From a checkpoint of a small transformer trained on Wikipedia.
Size: width 96, 3 heads of 32.
Each number is 500 + 50 x the weight over the matrix's rms, rounded and kept within 0 to 999. Layers, rows and columns count from 0. Numbers have three digits each.

# o: layer 6 attention output (transposed), 96x96, rms 0.306, rows 77-95, columns 0-95
# v: layer 6 attention value, 96x96, rms 0.297, rows 78-95, columns 0-95
# gate: layer 6 MLP gate, 256x96, rms 0.273, rows 0-33, columns 0-95
# up: layer 6 MLP up, 256x96, rms 0.284, rows 0-33, columns 0-95
# down: layer 6 MLP down (transposed), 256x96, rms 0.272, rows 0-32, columns 0-95
o77:502467575500465504522540519492504440522568457458449505431469494431507483469481493491583576538565590505489530502513510540418428481559527463525547511474618465432471452465425525546439525455483460427448513526495494566516517551526453519428553531503492492480372453419496473533503445519480475540
v78:502463503546491472485376487491501433504510488512489552526528523541539536517423447562445485518525557532507599450540484545487472463512520470465450515530489517516511486531506494441503540503482434493466510511465532490542509493548457580521458488496463524480526480537496507537463530539508460509
o78:506588573546427486497540491547494458481478474530530463453502525488439566506427473463462488455476492473442517549460484510472508514494442598507589490497502568438482505578451570540535548509517531431498471525535552558521433515493472429517524512479534505426441491483511587459516497464482487464
v79:523530499519523579588548429463509456484570446495511597472440609622475477496551566469516477516491540417470505472489520437429438513482517494566449504378401470421472473521473610478498579440435461540400486529561484548429502459481538422481486544558493563505491523489496487531454474476538541572
o79:515565417453532512478479522483495501505519500576467529502510519438440502488414486490472443559556513533605620467484426596411500444582440423551363439431529376540531432463557392520638454462509488505574482517430459509508523556452546430529513359435511540540612445462595475540473526513497432509
v80:506490529513470447561525547468502501528522500489554431520500493484471475521482439526518443440471505549479545502485443483507528488566473494463593523507550513550586456520470471450469444529504549405512545497541496467484499473520489521564454488462494526494448521536475488436556543520514519542
o80:487460512541445580476472581478524548568502475436445523501463518458517462544413528562534521491529455567496495541476537427486504494410472565486462485440501527539448509483417512508491435449493520599519502449455465589521541497509466501428413554540554473464440610461535554515490493479471534556
v81:503361483480518509452558437474476456469476489474489488460562474469454530472495501415608377506432419388490525500414485456380442514564454494556440507469465393425472511499517553511507464443477534562508501504459565483441443453487628488564508462515513572583563543498422477508546500531456536446
o81:466606461523556574439448497523544477476458483648496447475528470558581436554492510539528403483408541524449418514517375476457503480460604517561437472405456388483510576416551521507628422433571501436499461480535422512463487447454629509482474564585522512578541488486456528417591532552576402616
v82:568516524511469491568491499517567537457533460474509539421474548459495457482553593536476538475480559502513455502507559520444492486466549463524504537484520500536504414478471553486474513523427480471451562484526516490458475457572596457457456575442424531521443508453514495508475443539477572431
o82:509537524541482485492556563570456503502506510548410492499466604502475504543519466497535516423472459482527546472509525460543428517494460410480436431551482474460587524520436420461532461407508511506584534455478530590471559451565481422486598449526473534493599604483487437518485545512471552455
v83:563472532522543439520544424455524537498523461495490583517578463523574483458492536531508544480531521415546536431507521503523472464472498530459402563477438484543525504480492517483529532554431458539522505537500500532507485429483493490484477509504466473509447500529483524515550496378497487542
o83:568488557516518476564494553470581482523486515586479473420454573426497477505485425470541628549479441510502647501470476515524533466537500537610514468550517434448415494461457498468505566467553514553463573520500500513500525455510536497546574488457539497490534495480505538449468501472511467498
v84:474532521437505493416466566493503496547498517529536478462530507505443474491451494521460519499532531564561480527479458475513497453465489438438518493547481456532426517497528470506482467533441559482554536463464545474460457496525510527507495486502534544431555491496510531436487449478441535495
o84:510460530476571491516502547483524476443495490382515465501537463505531504535492475441495446438479469521512418428493551581479544524517511582500511507520486552487537554472469545446518455553522549455493463546566464467553436436483429482495520494522541465462490531588482480485486632509460459510
v85:513504519457510489532493546505512473446515532437390569462480557484433451617530532538519573416540546503504530481514499569458478397520612556536526482456461366561567455450529485495468552533373531509500511433515552497516508501494532507445397559401439486429457428490469434465534464477488589457
o85:483564488468484459587486510495598541436459582452448526591546630528469476515469491505437437494509453522457482458545562434482426499520426407478451438485494466516428579498498460513454483485475540447561603474393451472390531489473560442523630430530488416517548593468480486477554597493484476387
v86:462562480440367545524522536536507545577492496543502418506435526540509409442523494514517423548523409537495375448545513437444441584491494429465507536551490562470555445468452545434441496505552434480527471450556480501527513534588536525501494423501489569525588560473572452510406474507515560446
o86:570494470482560537414418466575408601477579532371583483537495500517476542458533538525523455473569566413526560452534519585508502539510463514402505458549560488428485419538539391445477418489514558520551480601608486484522523488542541428426529515584494471406489555532523457474503475622463512544
v87:456565485448489535523499520493518485523465442556467455451498538426473497502572567565519488539472479532502444496481588431383499532414498468500477512533469496510518447481459457503514531557525512461522410397570465515423521506497542489479503483459481489552514500548507503512468536496429541456
o87:497558516498489520545462455465463466481523556441417514606469520567492418460485459499531468405543505516479549417572552538609439481500519437567518538484534546457566467417559527491473444505544572548531525462457541503511553428578579376514497526539464477483524518543532420480572585542542489482
v88:490550489514547486477527572512535517586526548551528491476468484514551448454527452570496471534496448590502443499608568491450521560491448560501500507542531591434550456504460469509525462516502453507542475571512470457532642547495502507396470446540495532504554564511532563550501458510417534491
o88:552495453461493520441461539485489596445570471405479545493491492509499546534563496446497485464528458386508506577547446475484489577532536463464577541549523589511522420531456555439348511493584449539538497502545526641453479545475601466555566490509472539406469442489491445448475434559554626504
v89:548488465518454474527536516480547491468454463516502506456567451468529499442493491382562447536536537398596573493514548443526501565478496531571461567518464474556470450582430533498499548515504487526529494489515558488483479498441472463507496577541444473562546523460420490480535531501414534477
o89:527489518477503489497486456525482479469504468535453508493465515403591491462482462489554529454418509522455551545519399532473491513475494485535550448471560405444480587434472541551467450438514460517527516492570501512485496478499489497562384495456580479556483596456515534569512460498645504525
v90:551491479483480507474492538608477507481523562443462453495482528470506521548530504528505526525525524525481528429450463526430526524540460467543481460489490524527511555448538442512452526507477570454473533541481434508476496520515502602454525488472529517419448505459508484480529469488470495475
o90:466529458409515505494492502505462524583446592557567466492417519488479498497468555439435519488510537505503378519533528446535506485520518503443505559519480553432508525555553539508543442465434491438530488410500528477459425507455512477542539445449396517483560425521492478479554548518497536508
v91:538530433481438513549533496476566472539495488380426515512453510522426422500487518502540526525441579491442594486477556481433481443524531470484479502494441532493503510496489589429500550505446487512424436504491510516462392410580529434475535496531485497532494542483499501505514488494455512506
o91:506477510536541546479497508475409475531409493516476439553524592485496524446481458439542535585458469495542512512430490440556597489504449452544446418512571472567468472469445519502672488493506466480552566483460450610495504496486477486500498487514532444528540527532481498517499499523498544536
v92:500528459505535511512563485497481546535375508531544444529490424496568452359508513516549492583456360514468412448525476442515544590445443475506467592504517570466517494518399511537516445465619457536485467544611459531564516535407525480531521463521537518548574552498460494517518499584462416555
o92:507480519455519532433486530459398447538542452446438488540455392468521457517542572502519523506548461456458604504532497503391528520469619468475518459493563541468379439525519446428533493489525452555486483505559569406475519477467513518531411460484535526590415413521486437495454427571549520617
v93:486402447473484542445511504525471558531471504502467415481507452442534491490474520509481545484427442524503512413511551476582463506502534460474497453438500502424502437536543453511459466523515508462527490483452449439426577481531425480517505487512540513486490499468450446465504427505524504468
o93:425497516476500523460417470480407548471546476481513520481391526519512509494580495513444468561516525431546540522516463470498480420460538459484503476555464466508449541411507449481472537495542524508465423486511544514587460509470517479466545490445491485571391546532489449479504522542426429423
v94:499546486490483556486521421522572476532477512479396547492444541572478523469518532473515555501504510557408531473486490502468539561590469455521494557511537455510550501504505554529478539443493507565508461470502516540467452464464591509458534470450470519518509461463491487507553546571510497478
o94:446552479445458538431494491519470446432517510498526465537504495479432504508557527460493479518446544429507478501568458432461575561450503502551478462406498428547488495479535473479589491488453521502601602425418481435486455560529490484484532512562496497517525476437537439530531555519478581533
v95:542517485496521549501464460490476513459497458511493528499535462586607540547493459551431489471557492508574504522420475552506448466518530583470522482499531478520514420494533506537516561512478392468491506459445509490547518522599470534514472546463467518509484493500508587444487512495507524539
o95:529462553535468500539493471529633481448512475485470518514482575528444547491415481571518445508531506420486548510491452561495478550480529533420479510564531510470511536577533550547476494549482515460463521476591454402500531498595475481506589456483496492452471479432499607530429500475453434456
gate0:497503496433540501495514511499466463514497536502525459541481540490515545509523470495597456465464500552470510485597481511521535516464448448448441515434489421510435532538489440527525454516439510450618597466396498572579500552516488510491523484575601515460547565573515473502529491514509438500
up0:457467557440515448568517506469549493509461453481542478482477476461514533501564503458501476517477549495492481522499572484468505489468600486498559529491479610470479448576450498477539510475474502492384578530479530439514431454404490530462431482519446486503387501585508524571468501391489488560
down0:544470516543463482551514477540519500488497470518404507568507557478431547536427439568567502510472426546533526482480517535499539485564402473461490483480548450492486544484449497452462511476492476532534556471576448474500513481504501492557553396517584499578531523383459468504454514456495563412
gate1:505613536433475469523503438403507523499470603434477435524460387528535451514452493462484459481441539435458500637368537566539503457487490465512617505488464483617653465505510515536492461429491492536471481507557495455442563538513560479477347464513482514443552471433554493413553524541504534460
up1:594554514557454561437502466528524443446527460530433519527539490457558468477501525511426554533533563548575429481596543491494516566589602485437434419488488456463476539480567523475438514543483522550511478411477509565603493450397479484448611586472357467514494462566502510396460443491554538433
down1:566539462473472473467452475497532470458480458473639462554456411524454489516477440447507488406450522491413461468560518505520466504576552420488548370425488470407532526534466510476491463375468556452461501545450458577511480520481570547442456559497466480518495632485541553540513579432593424528
gate2:439523476390543465479436451529465584486503512352577507484543573528490414502574505583537498410388476511533469529489539558599466343363535438517566521458451546577518625490481477470525579569432402508397583525570490551521557502501498375550457590449533578406521592570596484519561496465419611532
up2:472444586434583596461593470524485650404571471527622479401524495436525530588570552556546552382481481615454474393496523574507450358392600476535327510526474429510506567540483445559554619593383388416483476535508393465549634409516496511443564558436550488489608543545598557591523500368506481603
down2:532574443479578457456608513582435480470465519429554525437546483493439398581444470485423432346476513510562541541617499478529522489469470468475633437540451495572453424507502452520680507477390423490470511552428473482495533577512505540450455554558501517440566493488551567517457469479622572509
gate3:473499511487500433500449474563565468633537564506574455442489461457555452511431510588632537462507485451541575578570493530555421482558578480513498496503469532480551491521484457515501607467536521527485532431505462549522485514478518536477537560478507569653558441528446511479480488535530505538
up3:551516430547473568525584522476463460580572495508530452545438491629544569505449484521483551568508537492519522534637490514482523507515521536509470542477408422482502503514511496554407598474520498529599470541524588458484531564521435496475400515519395466420582491514465513512501540532488479544
down3:454511539478544475465403402473480462490582577504591497525592538428466536501545524520442454475497485491431486541501580492549471454485501507465471447556511508538473488455528507545557562507483556528449510492389429501533456498528514587506507433427459497457457439420484440603526491557454507440
gate4:486536425419523523512527538439441435580603508478478471549534473503523524518404511605491622506562522538518536532547575452550541494519498534559416417564522486567449547449485548569446496611520473543510497480566474482528418466574539542499580477505497558471511456541548551476441509555467418491
up4:466553583451498503356478481456528517430404458466485416577531481456514550549488523427511527487523506549474522504458575520520482522587545551510464545558576504467495537519551469501471429492605421574516445532571520518410564502417447561558529535528494454455527467423435450443433522473460478561
down4:623522459455507480424549485558471526482567514437455479580476523418548525586544446451553547421505479406534552527629535533598506464519456487526489440527449504605485459484460490508538463584487436542526506457518468510392498432467512483468505475609473418465517565537477531509427558498504515515
gate5:528509527502520502498511528496487476485532533574517567506462407497507548505516413488550549487514471539529515555527466578490504454530564524510526424524452522468603532498448534500563527531586542501553549576560537452503443548512447550539517438547541568533418560520578519609511566455521514467
up5:456510444479487595499502379507476546529442530531567516520595508553486522468457471497576482551499474417534435473559500461475499479493484540478392504438461501482419487552563563458630601551493586482364422394367505489444524414458488512566556545438546476481540582581425548500528461443461411548
down5:541606436531442569516450583533533548475478531453513428498509538542463513563464462585433390609431494560456301417518472428476492458492496470471487580448485517510511494463477596587388527489529368491415489432580505475500468441439591602494452528571429501499442550452424509419483502512546463479
gate6:497588534547465582460502387492535473549503501554528429485480539585552508460513452460591535522534499559402491574434577551550554456469458462481513495532520506521545476663466427460527447472485499523481434455519476472531440478574494430430426471595536527606493455497455494595494508540501531433
up6:413442484485497469526389598470506501432480493522512557497494490619498488510482532434478579527538542427432490526555532494529430509534474467508458413508448478532457474531510409512485503514430470413508629423456449439476442555473552577542546551475445420538550476546551497450497557505530460459
down6:519466569379524470576503464588492583450548521536529514570480466567594487549370486514528572482519533490428447529475513481535507437576518428458418551583521421506419524414507434579578496459452500460531505424481514425540517541482488503576566566570468544468460465474485442436608525470435470547
gate7:497458590419514567491471484543438523509535483416545441510564543508464543553431565520527614482555496496445462482435511513573463517542486584492459504429571455474599434496503533545584537412481525555566538491486527414568539542454509564541539551538558526503497484569586532503449551546508546519
up7:521462607475446489440507483463551519492543548430549521562469453532467434472461505555540381500557487436570447562504479429465525509450553521527512509501558490532536530469569434536527567478509454395476459455453423494606401514488460446524583483518554430511500444488467497492495476501493511512
down7:519514495524485476492425438514535506593544555542505457577494445511529462453395524547516527551477504465580600443500472452484452566542478416460441448472504484450478510450496517484539540498489514530542536429515479444525487426467450529511474553540454510448564467601490536530420491529447550513
gate8:501494512567558527469501572469476436404479455493516497415618423521490562499475504476497513529512515424536499529511509460506496489508517497533572535535532429545468570415426473431509550543489470537509596520572518545501530524457458573453561371490547451506537542489543554458564500522385407500
up8:469503541543596544500490569492529474437542341445565537437495414527540503558495528565510482482482573456426483513531463474573499535609530452438553472477421342447539498447474475515415532461448450509506563445620461530519581455528486474467517474506502435493549473432562443486531483522450425474
down8:482524540492501509498479519520534474495468479337463545517529420536495554502481413514558476391490513489471510449432414537606534573484514578507452534531479456494477528413632394597453490574509542513490586510540481511510535575429636477459446529448622446445417428383526528515492501446505539493
gate9:453504499509551450453468469494577611480554517532544457495508549545497441480528611512536522574458564497580575535475523525452465434503544597609476500480482399476490502466545537585470521473547549512583486502539468539543576428520439521568444549577582483388462588452502594415423504397554514506
up9:448473578484532544437524515554448474440475436513550549493510471488429549536428571465492478503559437560567419492583471446477462600520431509408534544463512493442485367437558538428522515561487546442531493501496473409541496482481482430567501452427412444539438579527419483508494433463518477582
down9:578535546479461495414435467545442511514461424527535520447569528411486509540483544422540497508451450550544474554503542489551469572468474483561560503503593463491572512421508529484373459432462448521461523519613464507545502479568427501541481470503563550448506561484545545421442460524520508518
gate10:392545497527532484522543437517550557590541564549467489529444475540577471493444577490572428568463524534519630492474550506527483496412520549535546459629492502480453504487524499483508574477455505452454557476468457511486518538573568545530437526456526672469461399518560492482535551407527506472
up10:461461587554510499485451458406595522458558455531563506446533455590496565376438539480550375516490542460548468512433471557426553512632477486488477604342558483471393429489483554582501526533453461540625419404492530597431455504452432539536477442578414528447445535504489502562542498567482538559
down10:567514424485420470577479620552495481503534487475476529509494579479502603488627475537462537541530478597432399555577496452474505580524496478569486432545495564622438527450554496453589490508524541507491526537454508416507522617533529643546500528538531484514464499562441520566484448520464406500
gate11:452422562523480462506535483556517491496549642511478495395447474438483486537565495528537616517463542444480527572466541489423537491458486530428449496543476472447619519459520445496563566530485391563578506536504584456478616599516552482525449515453469553394541492496471568539553520566513535456
up11:402445510461543482594581503494477475604452440491569501499571462581522491525608475544525547409489374550557516480624459414521528500444535510533554511446503477481516412538506477502496480516526581533441526526433447513533549395488451452482542502533539430448468449578463464455574478538513519547
down11:506469448518534447514534435500442516498518421501449594547511539514511462506428404502568420395637585515512416469499543518510489463543463498486536514393413537476464524484532571528470567513542570512481584515551496573416432483427439498545501405538512410466478430529496568488445532465533468534
gate12:483562521504513489490511504532503410505502505508525531484465516514500432518513478571530498529483444449562469472438460508504504507532486559446445612434530402537431521557498568560548519541516406585619445521563610491490513613558522509411553574556483497589526601509528524513416596448451526468
up12:476467420490500439476584568433573526438443477400435580402416462587553516544484511469424476471570445510375462562490476464479501484470475469593524472562536479564554497442612496521418485548539485500526488534507441438514535498561441540533509485514502548533494558519464462508560436503549469448
down12:539499408513417450502484519607530495575535479513546508407447443449504523538580445511508416500480391499501442517521494524443462560451508381420586473509450471494468527546557530522436543544543406457539441475499482483489474494519523580477540564529477489527587537415539476541591502503445417492
gate13:548566496504498544500425577473532481575490537408469433509587504491451504388536544508562528510566463451552488626474537510526474516530546466504505498490481483534496483506498582552503495477497547615476513456575549471435440471546586550517514523448505422561506436571630487460482478459444501467
up13:436506466550550477538530467511536553607449492513496516548523542463503535533428551518369532488440481485518609529551569583617531502425565541449474517532468535534435468516444498454494520531548501512532590437473460538504486503477482570547431515519527483504490556508496481440578457498459597523
down13:487552474483475505553581460471555486421587466455560521448476473422535508526479427468509483484500473469532567474504519523459487583515506591515529535451474505525508571568510450465436462559486450408440531585425478588522557425480500528452552540512495545457553613399491445529502499509513474593
gate14:374496539418477487467568493445444590554614497400510492563505464428509407549535507528538515483532474575506544441499586476437519518508503534590471545438530426593485580477459427483571504477410442491457470520499452472585522488468410568480578560573559530501441479429494496498474478484560544509
up14:533430471538498515605461461568451546530465522502534519483488465481482414491593470518480498485458580540559444485566511496470372455510532389504515425569452517464445527489561448586476491606496440513420456497540479503549501470459499495535481588507516537505553511478482493493543469469489469522
down14:464566516479473526499571544463430507480557544468584510525565463519523484514482438549474527463491401526490554431554504492509581529461486603536451540465512507482554479491496445412629490444412437476506480529468538501471534499539497544443475511533541533461437458480542499512410489474591575555
gate15:453506568530384505483511549497441475511498454624562467498504503479504488502508570451542436548491576479480531452505507477542416569544560469478569569560519460592540571528530503522502477499488475497575503568454584501539539457593439494435506411581496453503475470473483476461540563528494462506
up15:503364536462641520614501521413423548458530450522397525453480454448538535501524474509547522472535420456505602498413461463527615518478509487583549463506496538533553471526425474540446475457408563441405428618497468406536461481555623429396521484457487452473428574546519536525446496551463466504
down15:476453484475492560457600473525509558513443510445460437430435550441451445513513646482534520495514500459510597444492497480538510463524544570530411449486507619407439504395427490621431485534387454548616458381518349507517512468549564490561577507451475499510506426595436532501499495586514516440
gate16:519497485537533484581506536433492528457496514457514321431549537511612524465576494561479472545486504514491496502503472510530470495582445538439485563471591445548530546498474519459521553552526484490566469507418582597525484508496502506517453543483496533502526493453585541378565470532512464504
up16:597468454541505475520523537567485519474420400567552487463520558441612542504519532459491577449471536430463581442484525462560475529508482524450599515500469554507606508554445540450484439472424527593545640459454559461497496490511512527451526560452482597488566576615472527448573523547494514538
down16:468511535508500484460450497463416484518548528461476578518526430541455552485456546524514472555517456498565444452482482530541600474523525449515403503525548476514412500469524453567363493523555464439448530513479433569521473486539561397499537462498492505555446411345517430544542492552409493450
gate17:446587494499496477412471458489428508503507503441591481511441607516448560489528453594479497555445475389561509466468474484632449501487534472483469475541479495557564493487439527455610601428502516532502517430508410619538441545507605480497486550410505512502447550484549372519477487488456584542
up17:501414537469546497565512525439642459489453500454488454486505418524506450502508502562533499396492507531457479492519446537494416462543553445486494517484505507472429562508469533557456511525517524466510510495463502472481556443496459494511408555559529478543552464508513532516532495469522439571
down17:507561456488508537415487453489334576473518494426520504503519568465482555529472458511504453574527486428585552520516456498521558492502431487513373512582483524545576427473542456400617472484484469483525502497513448603566461537478523481502550489458515531454494459451518428531461461543472544462
gate18:499553536421468619553501539495564481547602601522556488462453495528529499537557544442576505519567511437544558465528519494507506542508500467439527511473435485488591446505471529541526526431523515647528469536536491608475507474494411431466535440444568433460450526499483462542492564501430435446
up18:518597420549505495462591487534468482543484481492456461390491468486528483451496434565497561532516481481497460536510554503509614441549476533539596427464534506526479508432521488511478477534499501493493554475491491496502467440501515521515476493537495466558525467519508454511545432412601422485
down18:594524509539542553517591414458604518478511549520502524579489548446468603548523531504487494498483419477565425442509484563593533479532606494442486539468548507501488458550545502466391524483616523518449534458436561456485513466512519494534598488512511494571552583543504491503519507533490482432
gate19:569436484582504578505448485557486580507565475485533447490517514503481461531510589473585492535495505527534528518476413474513519523439459460497581564609457489560486610468653519432519533441502428498557490519480488527545533543548551468529456536540435504462451502441435492526560458558570505429
up19:497569465479569567477428633470523534524555495615544470504522484572524468465460501554466499497370521507522437437461457531457463523508521469520490464542545472401517512614518524497512551520409489395392546451500456427447575548514554514513531502480511534502522490556520435520453458475508497577
down19:477564473558413548418445402528537581474443560544451468453524391537520469549504470507499453412565533483521431549439533511523508479494489493516517517495356526471535540527459514521472556529589544507489568513634482541538453426454507543555455561584497567476619502429458484505521513525528546566
gate20:461450420575529441590415510400476488534435490467480449528456476445552453444468507442547511508490520510393505530507571488457485468473532469511465532503389515551460571552506448461532453446506454585531464542487504527519307560552481565544506545560432517534534555466558521448496502545550547480
up20:537462551562504437496404473490445488513466457530497498474465539459454503577500428446517541488451499454489551457576468488634546462474541500459534544498509509494569466483501481435520511438470523607501455444521495533515439585498458451594488493570503491546464539423522449513493511537546507526
down20:468409444526531526501521477508424438540583446537382620562539515524574511537436508459506594468494492481625532433474571506569466477488509501412383478535534421444501537486478494442517436511501500479516543475502489547498417482544507493555501485550461523489498579506495522539483549533401472458
gate21:475587447534522552428478446608472602455488499482584436539454550536485539489533402495640575516490549463590500495467502574443555472428439603493490498578429488441427490440525589552508446545479440449477511441474468528530513462395629483581403591432468529433500486502655597442542485464531521437
up21:397572512535502516395492546474480498483540367610467509435553522500538503516545545447470467591501494442462541596559417460446456521521485480500552553560589512534574422526633504581458542462476556578545502459525468524484444578501501474508445514481515504429481461441419486483491511473514632464
down21:540453504489566460456457599455586526525491486484390527494457570468555477457501495517529468554554550526488514517513480474484365411519479459426438440538534564574487495512511478485543495453502576499586462491345465503517457529400464521469519508476492594489473524437451439458517466392390521462
gate22:469495444493490446370485460442434554447497471502512445442428591520547474417378520563487384562542456513468575527505557456398516508468512529438475453444464473585443476572574543555495453545465486524487509531436460517483498508550517455487497462478438439479466578503463523442468585578458413562
up22:572418534441509402502394476471592466522442571482505514530458439463525515480602491426491439546431520460511519506468496496449478432429528496563513516533476547441482510507540467470494510543424506561499515516472472483559500559416510447583480516470461507537463482487445501424512448554509453476
down22:506489521409429532464493414452376475558479474530539461528477541527502465475545598432541487523576492523469439495479503482441466470500491521511541433556537520550459456511625471382449432540543461490491533423478428439542511517471465610518511552415483455596551443427569404502566562457439406521
gate23:388436503575444554523545454487534544571512484523516522481505565534493531522559582465469575567515565529465548448540569417493497467514566570459535615557567449545621621400369392512521504459608531460568370543511532478558567512484450490586585446537522484545510499451542514508535616595492554514
up23:491474486421524542420481432445506528438579380481587565503431585510470521496489547534426494610451419495398524552604457452505513524533494449475471481538423595519437457464427433459566542446454502484611409510534622463439567519542513518508501474494518518490432531508480497540479565508498484588
down23:414559515528444453484590494527464437447446546583436551508451474512484421471495515452634437520492518513549552432465482418487494531520446478411583487534526473509573490519435500544483417504583416582476524514504482401488465426519378530461502515522548462569536580586474511503443540496507524590
gate24:535501561537567475457487477523431473527414457508494609513582504548490514458399485585584479511548459584492535453498514550415497510538544557523542534492471401486500497400553582502454577494577502476418470477438559524470427475516480413459562548544479567498492378547514534537567503620465500423
up24:499455508539555495636482507565479474429532483615513455494441398563507502534514446589404464570513550516548498459499436521513476481474517421561502438497465501526427483484558519405461647413383559500583577471434493491514510502570497489489476441443540410527453554467477481424407517498469530564
down24:416533539535464478600594496478411464383532449529556496476472517528535553592608545521499555530487471460510541487579457529502315414501519506417539423505452498512427452486557468402563517501396494578529548476483451389535505439496458528516480438495589480508430501365542465504520591519482469479
gate25:426458506589512492496508491504425453535419528618514542391572498485487525392453430542518481523440531492481496495559552517589565514500557498528448478557497454527528507513522475520497455491532480568467471419497489598588483529399472438476527510486524482511474510552520484459542449449497506484
up25:498521506487586605476569454551537519467579513554485431528488536547521527502528494480515533461514514556577434452500450524541517437568528542572532482503411592538480556502500459535597567444537516445591473493567419508529576465547499528482556553518448532467508402506490456544404549439505546587
down25:433474503449547521393488433522494454547565501483585467504486554523506449472504456569519533542564463526497446515561548513445492526509523447590565499467456568496497530575499449608490471505534512462487556491594474480485481533596473539485499545516443417457523518471548535550442479458462494435
gate26:493581525521541602472373481492502538505530528391535429504518456521448478523433509522581554554431537588538416462482495453520436463473487508524545541519531495508433435524518565487530520479466559468435520418553468521489505402503524443456522415532452510512532542556571449478550499454487520544
up26:503524528543459462522450501569574474504489486572486526545483469460548522400462454479507446499473472530470438536475462549508528567443521536556488472544545487498589510512536391464436421474551464474572498492507515585534424516489455569570598503488446514573502443492503578413511602535470555584
down26:498519551498472542475402497623573529557524553534452519492465408532522471450500500478518537445545560605510538481553524462433483406555462454556645489511525461498442471503505485535487451523501587500492479466458458485527460494558540499470544616501457551503525477576522537437420538467521484481
gate27:530497551484441490445440466446506463607363507504574450578441468418549495505482473616479585523488525463461584423473623511515566532531424528529598573526476442454541531548492511415474496455450489530479470496484551436494479363607488551431565423576562412489494464507575468509526613532573550560
up27:488362530509491372382538434418496502518471518466511486406550463421527477476510534418441454503494604481479613474521639398504554415509568505509572539391583507586519522460399505492433492525443468584574471493471507543340444488585498546429435455482510534442520511428584483487461440481554583416
down27:447482538467508493548476397494540484562483439491441462549403545494503543465488497570471578628480517467530551466407608444470495487543501584491457554504560552465528428422541469498339525440453430569500485471474555431559529493483467501505534428497525459632571566539569425576468567612442541513
gate28:512386504444501562402536417570544467404491516531599539496479589530490436477531438541501525513478541557410520499547567519498440540530549516544554571552518475528447533491549441503459459622445517554483565516487540464423623461578391502505501544501485473483521471489538462521558490496557617511
up28:463508516515481524456461544481394466549415485538534436459598564480497493529499502555552512517463532455463525453558609552468430537611478496587453487519462480470473507488511492458438530481531499501470580585440529572496528448497458486568394519449487556564508502453531468358488549581470585543
down28:503375501459539482361488472456499482435521515538561533507433502489460537524471545541583503517590539490533473545592417458484434497468538466504463501459489508490552578493608476500466625463419485511482444487469466562493515420582404491514505439459461466445548494509519395525446583526557587538
gate29:467501608475489526488519541551537388519434543587501556443499448498443425451496513610461507507540504477453448574549508560485457532445518476490473529469478426481502413530577501450480498422515519489475543472489522490534404538416506546505534486418481489438600490485552587514554529476461534481
up29:520491489580572515479516453518427512527453464592589484480531565493548520409513525526555391562555557536402466549515526576466519542530572459555424543428466456507540541473593500464479557565411447479466515549482533495464411604544494441416600509555553438500493440545552536515502487442433422523
down29:546570392465609531494588432419440481500523472494543474588506529498499405542486518457462446536455533534484453423437439375511479408542546513449511461505588506491475533432533518546586487466500525384477475492543517380550578543505425515504483530457484483466426425464497532581561540484510447439
gate30:534433508459516553577540449523511478527497489499524466528604551507574543540479550522490484507556452553436503510510569548592469390485475547530550579459554432550575470414568486546579646504507613476461533416535517505512480540510517433539675456447454491453465527482479572496518477546622625483
up30:577443433488469490561443496527520509555530504673479541495539460530465480495500529422488501515442483483530580387486577530537502486349423478438590430580504561542532511532587465478435505479517502528561544513567475592521571461528566483609557486508566421457400475507432487442529511519526508500
down30:486642499511415483509549540402568524456511495386535543488409529475553517462527511532446452475598527483446469495517527540498425488575500502501436416451500477545470506484485525391492433495469563502499433446487569448522604521449535466464400598500479503467420482495456466520555463448541446417
gate31:470447478462481546485507475537536491469570484524592463517523508429463514515450486547510546595487503531496430552478484394430491484497535487593478477493519467514574585518498500530521467513501443571588476523460585461506531490478399398564527494591493566591467557456605464494536434453425512474
up31:592484548442575552486503611447513349571440563425576524567541569443485479536540522503478501410483428380521441551463457430511596546513481572524504489471491481524529486441564524511556504549581521473507432474536498455505498475538503558581574503541491534563483407534504571514508474475505586551
down31:483493516436545467492553509597426443546338528531463570507496448520477409544506475536612547530528547514475479547507533489510567468448438582478536494450399432508571524469444561474542519517561505510387539514539531484524444473460514563559488474505588552564546328489537490521412544474423547403
gate32:374526451396507551509485499502438545507577599438508484564541464518500497522432590632614454559506578622506500591532470365460524435371532491570508450492436508454530467410492540523406521456497523440497512547437571503530528492534588608500518477578468532439496508514535497511492377462404466463
up32:541589511444392621550553555395422485461501512510525432530502523492500525487556603520501457467444506521499569475466488458433532450552557527468540449532523624466607439433370548483535551509509533448512473460577481460492579652428471517467476554465520509422562463451543622416533514499502615583
down32:534615519404538558512615432492477590568406401396487480488554549355448491564431489424624436431429422516475544542559479504538542576500603550468498487417454533446535471513398539492441475563505498317486411517437487510471531465404480468523475572456485470476584525561600479595490541424493539461
gate33:502558597474480553394461484478422533512494477464440527439463517525484457604511462568583513476557426551483517462503503521489553503495541465469419566541505546494542501499569479511498614596440550631474498476523472479485460497517463446449483536501525520429516540534475465459580530488486539440
up33:491571520500499535556524530499572566464454533588604429485521408508468481467462397423532542523462536482574466504505649483477466515523468580494482437471544504501412466493470478441480485525537504439537460494470525464470507474508521455501527488449469469597526529602466527524470503462493554524